Weights of a small GPT-style language model, trained from scratch on English Wikipedia: 13 layers, RMSNorm before each block.
Each number is 500 + 50 x the weight over its row's rms, rounded and kept within 0 to 999. Layers, rows and columns count from 0. Numbers have three digits each. The size before them is the row's rms in percent of the matrix's.

# layer 9 MLP gate, 1216x448, rms 0.0424, rows 454-495, columns 0-111
100:505522445602507493487444488505571461415490500568425494430428502539481527521439439542525446577557578495464551482489480436433481574480601500515513588424468506428511463476475588429451519531400584546486537492539541540512469511499443541476568476445519526459532485580495468528543465490475583486477495505545574492422545479471504558427509537480
100:526455438536540453456415461557507429480473608584595532567487526460468515447520433569501643510561490514471560455537449534434412479438571528427492539549533398520527456450421460517504433492482446473473568560584575516504518578590496564482494492398450465474346519511543444509614442464448512487448451512550471470471504562497506537498537572497
094:462566563485477513576535479461513503421389406479631504564529540570494450474609510489405483535564533552479554418518556528434402514557487434639467472559502495640453533368460526505480601514464606416580513520608572489546529473411485548600582479485443533427594514509491410390560460476448506498495512548515572493459518559476526574494539510508
102:521566474526510564463519498516467528459424519571481488558570402518412473519518462474546473573464554482519500510502501555530494448541549430482460562528415483515494520555541506414535466502531450477421436500512509422493485570476516528536473417545513513533452510521575414453506512587490547507446471464444579563531507448521434464463632567547
098:596514454417515399464518476516525565483554544437585485502503551557474490461439503493514540505527436554477439549558566599522546500636509484544414477416548483472544493500503561441505472542468481390487487516473507513517436415491426483498485495485529475470455558506528459495431458443547375499554584491377516554576415438548523549408483482507
099:439509546509580386496456448532451500515526564511457583544426427520491478542528612492534531493402578623449493459465456430534490533494460494540456583490474493544540581556549431567460500499421384511471490542598519523453474525490566464441491455462523517579537530502459584561427441407436550481458539519458414494454514485542394473514494593552
101:504574423484370432470506525559491471490485476423502515526514471489461436494421434498483443464500563549488472412575479518568502468542524496565509625586515438445545413431472455495456548545473529470522461440504592501544493544509424440470576414531448463518441514489554438454448524530442576510588455526532584545454423614458501528520487472514
101:569567500487523570446422417513479517486543518548512543474479513512410435469516486462435572562525457495490497437437480464531488545593491543506578465422423467548405589559504469388493430502575510483583522478496543490485493420469490462520574501523560443465412510444439442435515407549504571448461448507537623501318510531541407408470436455551
101:543502522509517458458549553480516429434527558633547485557543587533395500452460472549544449570578484438527490488516495576428397466522538437503428363456527550481520442442482455543529402528494434546451479507438576480516486511501491521536495470471471555576490536593441447515597510478461504547538489550488464444621450494512525457533574532490
092:501503464559509491541536515501545531662470536543450359484428480409519423509468513482500523487466428464402444491437512510438507502450475499503495424519445456469483529457466419418480442478527584468524449472540434529532486499514512505579478482490451518493555538527584534568510500453486567503553476485465488552541462511538449434533498448526
097:539508503617427523495551537470547557450437546501478508503467494494504459378575457610504552551493543505460578494499482448490389448459528549381525539522421422467437488453536525579418410425374413479492439441569517521481434469546549479433490516491449506520587393500553430540556547488482580605538535592444447471518515481484505477509470524565
099:463612442499591425471589487616418442466520534443470541410493541516518506474526553436544538563499496554504521536515441485528472496492504477510440501501506501473420559556494497429495567467493516559508505600535429487478520513545516488491554494403505469381558416451548431505468503461476478548461518438480484444518538391494518432428550457514
095:524513504499388528466509558537503564452465564474515486494392500500518476481468481451488449509501455549584497415527446505456538576682469543427569455404442525516508498472499469522472456460466489520545477500558525523522491434446515485456527416470558461476523513546505462582408455518542484446565525554443419496491538467573487506585423488565
094:393444405502418485513582371497499498480590518566556504545402384529612402523576479554653537556432472534514522390572521379561515420497536497554567585447463455584538555483588472521508525529481502415508399472594556502441539535456484474439519516548493508486605493539557460493422529436417556531463470411458478485573511522519477457552443512608
101:528537473568546458352566511530536393493491466458406553454570524500485521447549613612524513462498581415520457596531495505577489541527488462589399484497466533523474571398501417457497490459524526492597507593519575508519570482416536531458421576480593424522582528518478499406432443558565498512452442460542538498481436415495535442448483485493
102:559573454508417482476548509474567460524529592495519501518480599491552430606484569503609530462525487456535498446528390595422459470417458536497482550483471500441556522513545394427455491501564573543476459555505468417572505394504544544541424460564507528411525529546518505602494497443566487557518571521532505561544491521482514459436452547530
093:458521491520504511473521425490527490526451593496459507645493425481548400476528506539421489567534489512520472487524493471594451460535482584419536487455475500458558535503493472555416437437503452562470398457453546468495565539504503484485559507520490470547374481648520570450534523452538500464519492542520432486640419416519548504565468511479
101:527549524503535464487505454472509465455565534499550533541630481516513485580462472476466462510534548585473509466514525501581453501520453475622512459521437432422508447516466551426469471467468539615460476454383494516442503467452531506463530444513558436466493516470513424529448578484528543412441599536513552541470594547477449442477484442537
102:544592522460430469468546564486531430427553448511605532552493471537524479521490476477574547502524534459567570482434476475496446432550469465599545492433647463506488501485483533515463465574485555490612498445561525504473494509433443601534410462512500543458535589621582455480508487527423534496530547570530455494523573553464477503495529481513
104:473467489433494434550510470434548529547451526500510564498445449419523318554415487462495393556522604523538499430499504460392523538431436515517515550498464507587487406595443471432417366511430611483522522443517455472417464464437509402528467413491431422453518576439539540511442447433487555464436523407438527505415481494586439456587476427590
094:506514522450495598467551467558457485532584534534473545610556561545471477510428523467512442552418519550542419531477544577396474525433481479438537528504469496489570527539383536509403414500527490510463402461564508487540462520506440540589485513505467446465510506514529559464495538525415553449431535449548530526503598562463588480564551468474
088:560500417499465662546499531513552518526545477515407426479574524548517541478489497601489485446508444534547459494516448509531547459500456572476466497525480494487464512525474516481492484518500480425517481481542489447456469529610517569451551505530459498456459430440531414489561421514595539585466429455471531531588535476461515483526465514500
111:572516476453422479488520608541548559483515460557564515507508529455440510376493608565533491537488441527573559458531460498466465527529477429541456448483468549591501550475539437608508548532550507430543545486568480508470551482509478524494559397550482579422474416475500480545483380457441472456525467501574491513479478507505481539461480504579
102:457371469459503476387516477477643442449564508413581482545560520560438534507496426512537428510620485514589548503538506514523466537579539528480527579451483502493460501428636561487440413462514487445506469437463518455516443458402410472480582575453447527532516495535477400394478463493545456525503552549482517449405394565598511556478478468559
099:534425425470476516492472387505555587470483519522486532519408548476394452512402546555551454469516439498497553525481470459499521407516503501480525620519477476399488516478592529537540479452511557451565448478487526490508395609472505509507496585534490515411503440545499511486468456443529461518563596425485427461446468573441543456524516525588
091:580465536476469516476509476532492515513498424518391549467450486492461494507528567508559440494404502537449455481492404437633428559471615407503512526550566528464464574567452415484509553571441565453563448444489451448544555438605591483589438514470572473502529502454536554480423445586516528537398488398438564464549448480466507474586526601555
099:521552531379470508551558468475523518450477469518435543547470492457465549480493427430494540474512501576590454459504544449471408558530503418495498405492539449494455501467577392507571502527529520540500431472515622542550547551454554526619511498563411504524464538556590444485448449543483589531493469522499531499542518576375464489458430433502
097:517527571598466536497543495612513431481485530466500506513440526505442503511514499550548520475458425491542486525443545412471502535496501489362404430496506472553496551514512542520497434559433496509518413271462565421490612455610478423480399421496448460458461471525517441513493526566540434411552539472552471557555501485471531542497513603517
103:554475503578532504459534470521505463445614463424526575548453489494482543500532549601511397457550501524465508457428490561535366440550480479526586395542413450554486469458488419535478516586459372481496544540469565457567475508626578459493458535443523387491451454517465515572492439504517512444508484424483533443547486527547525423493555548480
095:475528504445500427524531513442441462533508523464561447463506536584488544487460435556497592459645437502545514590515515418436488538585517436519408597474498535452520582513481528481511483502464544522528412388438435381540559441475494492637470583591560506418455467451466474496504481486401455530596540530532487522545508449432489483458508489452
096:504560611482495404426536483513543452545505483462531469500526534480443489399513473513442507488453525488521480410461550426558472419475530567449489518420426429413517464455485516467433532581549529510485529468502554514478497427500473444495407492493513488382546548506479460478453479518498551465488485543507419495559453455466448464483589477565
102:485488553396525452518517469568586478506454537508439573500541523494444488358493542505483456551536485540506518396462562495550438474490464486536469481493484635519486479424604479488478485507557552367464497473478522539481447512556490501416465486477506419418543524538561536516488477451463514512554580471528496523451469449562520495440548500550
100:524541556475483494429500482403526527542545499557528429541495536518533478454483489471595471499500541503480448481476520449503439440481542424446513492502552583525498496473563455527552422458503497552460465357466467448377412458554574572556497567503505531501529501480552478378494451463498505565438454456482429567585361391554435452411443552551
097:556499489528526411438516495527425468543528613521557517494523509530570490463585454602549577523499492553462531451502529410458514560511446541538476514475484466477500469469515419522518565554511519490546535547573547499522420420494430520554502586500403438417516559355529498528382491502420481483508542531437392476522542478466494424496500523577
113:501507465456438547509462491404499544497540539493475502575594596443524498451504465531550490583534491523534490507562540484498416482575434516500437409507512477470494556436527456451425513376522593395556519552499618439489503543463574490534496570516479438480492474484511479520599511531522476497476532539522523562470456509461402466501502554556
092:536502585540448572565538507427564512503531543428457484495429422578550502502539490513405432497471482464474574552512488529510490378574520473452495481543415484506483555567501495452490512513416510491520488584486471473582531465475524404518518538489449470438377493390547494552453533496462636534463448497506536469491541491569539494578480449510
097:544515564577540463416468415529466415445573560515561353500500512522507441489455497582467553592533466496491533507520511541503347524495499480549457525387465446512484515496556415433528504525487443468437569487512530554511457395498501587512598506520472512398520445445644443511500455486512523536502496561439497495437472456448537437564435463569
101:451554502463428411485575572563434471517503513503394493493514553474550492487468439491492436543465546500464483393468469550484458461486556525501425508427498499516451538463529589484465483438502445533564564509529493445547582525515540553566489543604583567474497594569556315478488426518456531548575533534528475477543386487516547530539432508567
099:503527497541481472421517450513435464520537561391523555401505497485536543441563538459458467502454499510470504533447480486522464487480506477500506573478534483491492548455450474459445607487487495466523575556420495517460534473529534595477480538520483577413469551522597506426486445491526611610491524482396530631547510520439549438469475447518
083:456588612538561459576629420525593614573590504465526505544479510494531481518445625451567536435559398484458484500504587515582509434513456610545545468510506411570458507490487510514547471400526464458499571477570512464380505621481560533485496563542435482467540476517536505464456506491562467443517514493433560519584545420523493496487523560486
100:502625483439509503506508526545517484491425528625595572472499537523416427531518448519504398484545449438542478515506491579402532615498387486448515482603496605579504487469486495502510564482548568573576462449557477499453552510620527530508475480636405481484542546500539457499545519408455488548639458540480643551517596485449465432557470432579
109:513502546540476510467528544447485479500509468622526481539555527501471435542429541448495457553448480565540542492531383466540520431514477427572467488531510440600536459414435556522569480472557525443523497557549551414499559518564434485534544386445463517482519518482506460549498402546538479562527501411466379486438465440454510494541477533519
# layer 9 MLP up, 1216x448, rms 0.0419, rows 454-495, columns 0-111
098:512475654447610504513568365553597622515476499516572458483388534493477484477443528469517516468435503499523533510440504481467456495514611477568526435436533488542429540586520444526471588346466595489450555510531539540469490465475428512535425569509487464527552531624581561598494501509589395437493550454485425446514524534528534599508453559526
094:436475486568531603449432418560541563539560448447540482361518526542488509474497528417520421557540490509517503581534476388571537493530390502548540429524557563501497535589504473472507537445443495451562500443515440496586468481418502553487634511454504565507576503590483504472532492631510361541485476389404515554593539480481486401516490482579
107:551468516503573463405439517481435425471514488468561484463620436466600491422561613600458599541455448517543396533505448505482531456517496448473498509512543570557522446579484500444489515479488499489454413499486563460516475523492480468543528513494560458480509538531504521527480555523527448434532434496484443484511479501540612567460498488518
102:578511505523537446412432445502428368439594468489433618407555562477515484480543588489528532543543494564490497499516442449428555518536384524477539485513456557598541579403465385497457552542513537468510494516486371551460548463451468524494475521612568530473524402418486434473592480439522486569566558513539456494473443500406439523558420556552
095:484557533439592449596411643480542452468559594518473583503502470459486453498535521523397449431583516578446594462568488580461577527500433466508487438507456491490431567453501519421506474589500370534496464506482536601456557594498475496547440518495448430477444424541507427535559411484523558512497568573429511510445508523461513537475540458530
100:495488583510444520504463520515559504530520537633545470463498396492524513466478495432412548517507519496445549580555525475426422529439483526471385420546501419529544465523501461538594546464502488596452484556559493534478481524405493492481547513413526465570552483534479511548434513448502504509454524488497452427505492491501455479616418565580
100:569540408515443467470484554495439518607398601440523555476429508562518508500493521445418486472501485412438477448420505462574440523466528464496478512562458495545546495479488438457455529513548509587511521465537517521448486565472477440460522468507582456517553423633482428578468452442440573545493466553494537558508559507429522487484561490458
102:443592472512486535454486525479520491535533447492478455496480434576497499552492539558475498443417456467556423427514504500499360535541560535539557455493505404554555535497586497481551471481602532473551505421381468543441451567458540516599566576533490488497449564472481515459533446575468406568517474532549521506507541552504503541583428509451
101:507558448527520452537489511486463462478571516421439412476545429487454532543574531439539462454548457506462464559532525409569526541473491523613537510495538445398544505521562576576483507480547480465444496496524548473466578455544482531596367601559505480493464592574529504392399453472481481467596543482359502562514533498533436436419456468483
088:525542437506437396510499502408517462556451623484505480478467498432502467535476496528568464520426435476497420411520394537499466499561495505358550528475449548607451529466520460506496450464440389546460478559545495619410514478557519523503489479548532439421529496524442485436569462426444512458532466501485451395590523514550538528491557367525
097:491543397457440477472529502512424588538560385400419594436506422573516483475537523511477599443498443506454441487568490473519490524461466549548504540491488473489586469425456491584478563509535514541498497422529479549472598439538450512452442505541526510510485537443468491484402539502522545571476394473481487497467501486518476574487537544501
100:532480473463551419512474514461554523506492533495443506506560527515502541542422498496570485520470530495459451458558480520517498405465472492416412611440448489536523542507501547488546467517546553392558530502504554510450484511522486513412459533536564516489568445517469481508479494440603473453525453462526482490541491507519521590339579472427
096:463397504446538511449491531513533449462521530529496488417509528443528588512563473449491474567395498545474437527463476474442504456488523518469549494523534474501469563536515485576505511453519496523457491652443516509473483531503556551477439477454475545497521432469370526517470511433573425491591416438678475445466434467477505488447457490402
094:486501513474551414498512484523463443495431448533557457502612441457463489484477511528437530492610415447534502476442450567545536498520498498423498489504462487554401471476499566590522446402590473476564499534529518485662487464615445488532458528468466380408398513477437474455611497468475499499535446563523501593492465532464426535498452552445
103:447508536478575496487502422413530452530458570473493492520484472567438507503507488546540524526611624455545409428504560602562511477584471475500439582438488558503475544407518508440535448556562595496591433530507469547523420414451436520451372538518412544495572510420383406379447470526503428489551465505534505462389438495447491482382540413473
101:591465408524460489460563538574549526513525380493480493551469473474503444586531466476471549463509499505470482473510520522492576517603480549464500560499498452554496422500413485566522533476541455491496440548525430637458456508515436528447412546588515489470472552503492532580493438465477505633504506526540560564545421534470520504497510534500
104:610459423460466528315496520536497498536475504493533484439523483592468490532386533519487532522484507464553532603474456540470578528439500423455487512462421447486517464519427546524509500599482514521478483442507556441495489359551472430510520488533501500521532480442466462608473485578450519549587469528496448537518574420538461471573517489572
102:458576442477473461600498496390471456420585517488439460539562491495477557501524584571475504539515481556493422560503524443491479473518572573481502426390469536457538501461493671477573553502477471521513566403416500408483474465559599523454549496480576445474559456501460446540442515565527511428498508526458557548498546535473392516586407472555
103:580497490454608553474475539580560386515523523462523504589564417412507489525524531404603530520494577588488547508534465477543519519493506489590494467417451426466602517501521564491561517479618421482490485476575527450423506399568482573444583460520541571506484523493507524452557518526516488495437617457408467473430508538491531420429486461514
096:463515500507528510485587485420569468502426599488532452570493431538486488594574523555510487513425465483434527430486509508504471562461487507503522511548415527491491500353576473430501436493523516491521499435472552597500486462547470489596462480478492591530508531528553555429544534535424521435540466515487438538440554546496402531511489512530
098:497523459521490504535490595442457483446502423448457443547544549532461500473548537461459496525463486545568563461535502491586471474517498437643555464555494511509405425480574506510527455509537561422498592557573383531445465453580413460523402460521458447523449540486562484478463411544525485473511503510605448554503509505564372484463506482485
096:456472392495418506475485579385485520502503500406540556460442573498556565475465494414466385546449476505512404469495510489503565437562519501539538569602458536507478541484558419436576592517482496477556561564431546598518517481542568498448485520532542447473608431511447463492525578469549501514506390498498559464476545418546469471442508560490
108:431513558466525537497480413558451504482463495516520567494549467438550460534570525495492470482500496436570511550507495419562456574515577409495526535494492437474513488502498511425467433525493516535518546485523410486502412553601500494567589472504421533484487426425429559463546602483482506579535398546521469491537403493520511485432497434458
105:472531556451474511558493603424569512481575576482511490485546488617478523496481530512532562385591499498465422475521501538482413424503521504537505498528446426579517467440424542511529514470490481530500585497568540485497481475578451526461474509485522485547539538444507460580493416481473537452481450528511524516525514521521471501562545573472
102:547576430500397468446502544543432492554460581469647468416574612502501490549500486499529529456521454571577466384520443455512453515573582453472434489613519484551418589394509491440460485497501608433430481453436552519510570431435427417451559415516487428554547479573505508489592507517450660586480378548432465502523552551565539478398462462464
091:521443468514488594609554554453525477594469505484458411501551505484479511541672496482508449519454469484427529524603539630429488545538431570560513538540400488559497490475535518510470549430546355507466501573530442609510406527559461484426534479501517490461449577480471443535574479525428437454621456529460582498512526500478537501491501525461
099:554576488486460475514506539638529550522434519476564513473483540498577475537589512513511433405518500512468563436570512475586450492532404459439539545472439425518592547488497489423480484451515535495513441553475581533537466507475535473425485481503519420509534490498449456550445539542532464552607527505519452497501458532526476397449478477492
095:519461427416522470486483568502505575488546450543606456593556529451525508516537402519489426494524451497603521507532474533518453487521477441604503525498554594513504564530590503528463574498545504497451593537456417541463434534496475502559532572522471423549510406471498541461452507484462453584522500517492462498571546477493495458591638474505
102:450434501497492425483429450553440470447505516513535520512471488496531463511405565521452491492498450515510455573486582520484519512532424586432498563519537511521440563560484450553479515567490487530584525501545480514460537475411486533423492471571514578557542400580491445477494502444521486502525471448457458526428483468631533466490470510540
095:408532505455527457472524528501444497529503460479622564493486505453529462527516494553612469452489542483507464475542537456477616475491513464571497420470530471499481433562428462466594529462500452511464488496526472513472447439499557524567545531600565527534474585499521480548504587592477499565489588473529435496546472456476506445555586397515
099:503507542471493493503441558541442503550421446497364571486490429431500496502476538528459546435452593430563417537507519488477641440513592498478536406464505447451491602520475542451462567397529501571567459548447473485466450509543595487503534499493416614415531529455448490419575554560409481469434470515580536534518501482528546448442503539535
100:470569498491519427545440442541537556427527462553554507535473535521507534528435441539578468503560419480480519443503580494579567474465512582513596432552526460519594432455501532518549560521482456543499454454504491426491493597556532452490499424437545555518460500434463429441399583428532464433460582577540434603548458533511510514519576583540
100:496455525479526497530538513528461462522564509521533408499501559510477473518551516437512376562505454495603440515470477505576522452499468486574539565496576510553530551549458484544565489473469512511527626581560525595502551595498496453510548449564506551513515512450485480451580524493470560559571555524457549516581512466461505464532524443503
100:487552483483537455563480480507523471490549491460537511529456508479527498455444491497515471491439500472406498491475556503449567544538461511461565533482446545527466478535504485509516471416464433510529476553547449538475506509520577542495523644481579408581536553467521533638422455511514586431483493500451574543431503492521552482474572466583
102:534422472557523532565444483468533496546524501446485461506467515535562502495574570584449432453407560446505496364425510558548421377446598456445585467507458536477529462458468465564561495585468477544558557510471581466592458566630507554494426546462535512514395551451497491395571406508513432449490428412550532426513499523466517459549534495462
087:532459502590491523496383520529411587465528476522536470505539506482536493440539596453420531500506599480540413512481560547472526459400446582467469449449464554492492508573426478603455523499535549484461540458515522485579507591528521496513466552539490492479472480549494498500510447499552414513525438491569542538584536446468466488631476603485
098:448413586502583547481516422422441444514438448513502484535562435467559492474478475487491476539590478454417500513479577396525479497538534447502506503494483480429497475471504479521410476442570517485438493409609527483616481416464529611425531566544509491418498396476546609495462558539484410490576558522419547634464512520490565566480605553474
107:463492555515532508586362480580382446474638460525481519508532553500531521616536544490511501477555421577451570611515526428478538538492444468470569459486629580505491510532434506511477553487434494587511513518509500469509509523512453355475519485586599555526537499495474453486489483406496521524475563411461587467458516531498499530460530564450
104:463515522537595510415557566536391525567526445529491444473482606566498526561462437471451498528532542474460566490457464490427615466518516489454523431525552468532432526470475484567490498513626443395471561490501491513452545493499536489578610498534571510452481533542474489529497496488433523531575477580502480507552492446583504492497594555535
087:471535495460512567532391431516462495509470569443483435504514505432508448474602493613365457433423529552430450582417449394530535455518518568551456546528549451465480570510448470532506511441539483515452470475449446472483527490441536529494576443452541512544515483553453548491579515514475478505502521550440390382496451469549479476512458506496
098:431523567622517504479466446470538518475556503417516494465457454493497436520579555562472507484539466412498492562512599440534471354470466502536565497477567488502504516538526535540456492506458555483500415409487470472586446490435504478453469586497553564546468513535509559433460490466570479388477423455483551576547588526541584542593506637449
105:512480520497457471373438536535553469462525521566563475454535521450534483597427496461490497411461567556518589462715450462527454430538458437465488504512445434503573515450531477449546492497542602459507469508468538570468530567506533496503498450487523442539580451506445473480467424529615557496613536492551441486442449494468559565482458389456
# layer 9 MLP down (transposed), 1216x448, rms 0.0404, rows 454-494, columns 0-111
097:550521510490453506523551523460484428481551399587471501490503548400584528515609517513490446506562483605514568497476482484483564466501519550503563441540449554526466401449476566510523494540505495514534488515543539623500483528583444552541462511448518472425417500490579492483453503446490496539570479426498490500417482550482475543497429518496
093:577489485553462415501504446496403506509534511586509522480574444405574426439497418562495551480585571561431471507573567515492456457481581410487486585598570474453544464474472527509518424442540502487598455488545599475488494486572531439509523523488462513531522483457503486474590514430484587505556463470553487495480475537460514524548549629526
107:470475494492524405553487467484507488456459393499596510485479557402433520475426493516536501591527487521454435585494489480486398498482525531499453433496527586472518442513542424487461572567512496470475384523439565594460481493575528491477550502508532493423459602470555445520405502483471475468501478563544474589529511490423608534547523515525
101:588502570523554474530424576483495462470552476517409508556611476541459516497525498433507445526529522503466555458544557526504525482423394543494587553489555534569520460439428489534473516487489491491514555505486455480436519472392518691503490526545552470438498466502534500483585498575465413606489474500556552436504456460505528431457492415451
098:530574494457534485534518454519529512470476458433499504543504455481521441526609515509550541505483494493510502516497437342457552442463536468432568498525570532483473409487512553460615366525500560559424452478458568557494567427485480504399535545544429526517505563452493442512531551437520554562541513563571472522520500508452494434520559546545
100:461439558429436596539488509539474504554487503441477468399563498575537397450528491463466465484545501490535499523453488545469469396465488437493504561489553519563605459467553536513422505527453553418519459506571610369417543494502483468552531437403529535390458422452487450490412560417440506585514493516534574517552506435470506538437456468466
102:550465453505520503401442563415545442473456550519415427500470517456526516506617438596454565449457490507442484523450481512511491494490537639488473491480503554518441487427453544472518526519527494555443533519491509540408452478477480534548438568448434527535447521468485495657542468514550461537444425461507461555487638450581544522470528513476
101:511531530506509452560444512457425532499430507505493486459522550554465478415493433443452505550485470492487498551492606549540461477561456471567467468505548456492464496447431564494500579440495525418428459556539477452553485524473480449462555496563535529571492517419528449452443517401441514510478554429477506423411448521458497518588498586505
101:514428540556583508505507486471511449495518593567424455457431580471509504497490413462599489537470484462540458514401505569495543492544577533553462445481454504436509498447473388560568496479468457592465477524502630548391547496571443561559478476478522564448546574534453461444479524506513369522547480517574516527567506488499493489500516510439
088:492502506497431595467440537476312551489473507505510542516534471543490525532542604512531492541564456511512583455490500491476581429477523486555542511469435515460618557492379530561407563500541514494571533471423487475500584534532518520488539525451504532584469488494447519572504511507538552513464532545556473463463523505477442555541477527475
098:527474541572445488426597502484515559541492459506492540448474531525502479509477499503522588525542485407445560409471495501598497420470547551424532550486491467486523518509509559479451390517449492624517518394494475578487421541497437533462504531525556580514473519440520466396495557591516578528463536447538567535518468539507504507501450517518
100:572407483443537470436508526537486514455575482526551463537501527578571469506495523468443468562436584576518439507578474533555542557430486537524404466525414560480445530521540492547466566456580347554413504601573492477462521537456479472482535441507490568513556433470480454454532521527490524559419505502535435519530433398522508531472502419503
098:545536566450548485537495527453511545564446520444442437566531494509449415531528474500496410516491502486504540484478484481490462516526497533432446466551474437433492507467547462489432549473499505404433476496466497529481588507565518465490434457437561483542527492471508568532514472474361442445521520506469450471614494454483463517490459486519
097:461446557415611412527479462410470464535576511459529488448464444501509369565572467428599474514568546535503468561446437492533424493528465460488529509563517422508520446473578445571435425498490553470538473553517514516475518457433498584502440469541487448427493512481468451520511465501419509615547542501464426600449454494472445499539521510531
104:481410382516451410476513499473606551499551523563414526495459510555468435533481556494523542514488519527440498560568449503487446514509393525455496459401474645495420457419541513490416477503450418503467383506516526460566482583390521543534421473454554528536521520498522444515565404416522528403489505492545533491453468431563533425499488517601
102:432469433486413491505525494495535435442524446462430530399464586535404487492498478536521550543428523591555468509440450611453440455438618412506509485546503544560500413518558479471552604456471464469552540502496503516457523514573556539487456524482528494524577523467445580515451457482487459578505436489605448543472509552535480494505461597468
104:527483462498487489352394408522425491540513479480482440482469327499432455583484495541555554470529464486506443514439448469482551406526532510434478570492479433451501503443501372426534539559443514580491480450510529467521504504590452565513440549521411449495520502504471521549503494555502474435497488471517497466547502455512520576563464522478
102:457459546459487509522498475507502462539528542551419596462440491539573531516503438497493584528448569449481533455378539617467426431517425482476478399527477633467450600570398544459475478533411603521560441539535550497531434461471480441486486430454476389469485459476544487560481500558554501417501539457457430592553500410475481445477428427463
105:534492397548554466474520501499524506490480434520462608504424447541472491535521506431507539542538554508498494544561528528499516559531476513542531504428537474471434509420492562429498487465473531435543514508446503543417542482569558501420653515561500505592517523563391487495442502435557433522560412452508481502490516530466516473490536545465
090:472590501529508567500515596554429490505580520542472545426552475466460568474502564478501585468496448493488521478535630488540508394526524527422478496501531490408488588552491549576504659533478419448568452449530426433476556497561540491382493546488616548473496410460472464519521464436549512535534470528496488498525485540400546473505511541525
099:419485569486459544512413416550480421484516465423500490507498498458442602456552453532423540556528426530493505554465500536433419463507471465550444391489392519389511523442555572512413472606541495455524407522450521457485462632505573570491533490500499469447491371491509595475546554488525467457557444577548531487478504505488521466502546556466
092:484491503463438405541545443497559519432454494500526485549455433454529582551487512424518402554521514509543513496458509454455494579452511380551539657559454447445476374460528485585550465470524503524521557600429468580481516503376480446561480419561509543592470581548505534491512507482522494507547546523462439538445469489504523508451542509447
107:437499470409514466485543490569526513495429539480545478478487486363511408530582296578414455518491558511522445537600506499484485572477537453499547530553459476506437498417508456453556473443452518514597566555506490430462534451445564473461597551520443581491440484457408463494549603509407424541459497567489496548529456536536485506579505502458
105:434540479548507469539459474493534422523505421473430456450436455607536486437527551424482547417412507525536414521445454533506406425504435576487536492527458513477452483560467521539519518557507475553534513379563450483564449468470543405469486523499550427544406425532541559518494496498440513478430519495467502546492573482578452450498451567530
103:464552446546483382533509558443505514520550622527533473471458489491580418489450477540474426480540510519512508556398595496496623527526488357553455494602506492555571573545570512479532520499423433524571448520524480505497472456448512500560498531440519547512594485477515567515456535449409537475534381511451498503453583505487531519525509483449
093:428483447566518443505441475527532509453431506543426467487506500471520504490375481501395508538537528506537541495455506538560518463479455481458542490484534438476467490495506485465555528489495424399523576428404505411404454475484477406482559554483507513562435457515510533370442506422423410465491517519447478455554518434486452524508457465533
097:498497424628509528437512429493411567516576490456421490506436541592460442472514594437476484529495530454564543455492495541464571503521479410543546579488523506440479455502489475495509558567439467489419624475519528462502509513501460481505432475502447529499440578512545558529584511506473487367435435503506504434515415451413516538583486530478
095:514520501505502508539463413518592524551545559526431509470421403573531550464490479566551541532534479463528528386551507525518437509427541550466485431511495467495497529469467568603542562532592523514500440496456447450506448489519510576606441602539374509481479486502565512521485515506527609560554436550559433454462493470475492484599526460456
093:513537478548478491542504550485468488507481417551454510496551549508565330503443523545422562433442416503381519503495471431513548619485484519544524491464475493503465489527580510475512496555574530429469492481508522580469562536501525543446546557501549504563488504460475507468438454501494407453501472529397495613490539460561473424560447519521
097:583503569496424488393493521507457550547478490608566569443558660472565445433571462493527519407501509435585524556465590463444468541422469498490489509511428475467455497507435567467462416560528532572482501576471464477533505430426503483521493491549495472530477477487392425361447473519583595454527452380396545528509510502557467467467547473419
101:564588503659503514432534538455477487541502522517452525470416422483490558434453566518388561456472456478480558518440499546438583546473396552509549570583494489457465500439533491573387487423495522469499587460480575488463532592494510513593370508605476492497466549547449543495482540573492468401496508479379456574482569513524514483419514532488
101:510518560477550467537441525413549446479514454508498505475457536483487435427493565510459505538503518539464524459423479527531493498526511451510509413540444513576548459470484460521562444442514436521507595561466465520543577521415506566462516519481479518441500569439470524507509481438550460529513517442571505572425390587573489544547580501499
101:458351563443462475552495518491516540537476481545453511401482543465466371497435511519485487481403438480422526510486507593542624461539487516513520487468509443496519498500500442528419470444456426487511518536511559531458578513445454471486496502564534560450527453496461479469516472516431414439495562515447536459495542525441523428439449448503
101:482558395523527521485480518471537499575495387478493473534484529511513610597440523475513476505509555506385467569439608516436583499521427498412520461441484485506522549491506419453478494434479542513407425492502443530397532504567508531500473476582520554504455455520462510455480509465486554440482528490505457518456500438552507522545551572532
098:456548524563474585559520522409524482475491428517500509489428521497477675427537483520629549491462642509491495501448473525518514481455514495486460601499479535443610410504439499554481496492542501586457540456433480473540407516478536486554563509515460555537499442482504601499616445539505503539528476432501501518534436541463553459535526496554
085:444549548506446515573480574457558505489501451480485476547511566455473490545480453532631419461550497509413521534524572575441614569504451431582406423493531447503470525442578501461549475540494529500491458426552527514463456488514501507617499420545563538462636568533467616495487457468473512585417568517536451440534558530522529552472428433501
100:491471527520429450526414422467577485581552408461420452495586541507523553528467542544444521514496510500507568518524482540537450500544518482570530480569557520514527486532488592456462553523451464414467510634476489411483461531513463463491543538455521526538497427445475497523420558508509506597418506575473563473447540516532480492593606580482
105:485553433472507525500490537522423475478550405510491454506514503542561563603527559464493585366493506545458509538456453445542536727462499504470545556503565602552480480464520522404543504515449377533453507370559507442503529538443444427479608551478477517552458472488538491447493554501506403470545544437465535446530467425527537582518523556440
103:501543565482507544469515496540548446501545515412494413487557500451569430506412544447508436599417515433490509502505513548469526476510640485498465493427521508500509546551517467514472510548595470579489521518565465551520506416479475543556531504533544462490609561481550466522480546520459572549503498515511536364518485494417514456511498361473
089:520569522498495468474618494544533473435490492467537578470566571487618488473495445445619530523544599410511521481420488528460514478602475465470491516460526513515425488491553473510493496492522511389500506508436518515577489526460462523543598468515501502470477521473619445474487528535532527452506543449483475510477421493476433587545568563490
097:515460599359498401578524524543405550466505466485404410532518541506597502609491496527473442464479524572563441483498533493504530428566539486547536437430440467486529497498498652517449526642516489537555477494493528592535503452496470494460583522562464468494530516521481502414463603549526521528551512440509500479538499491513580534439464450484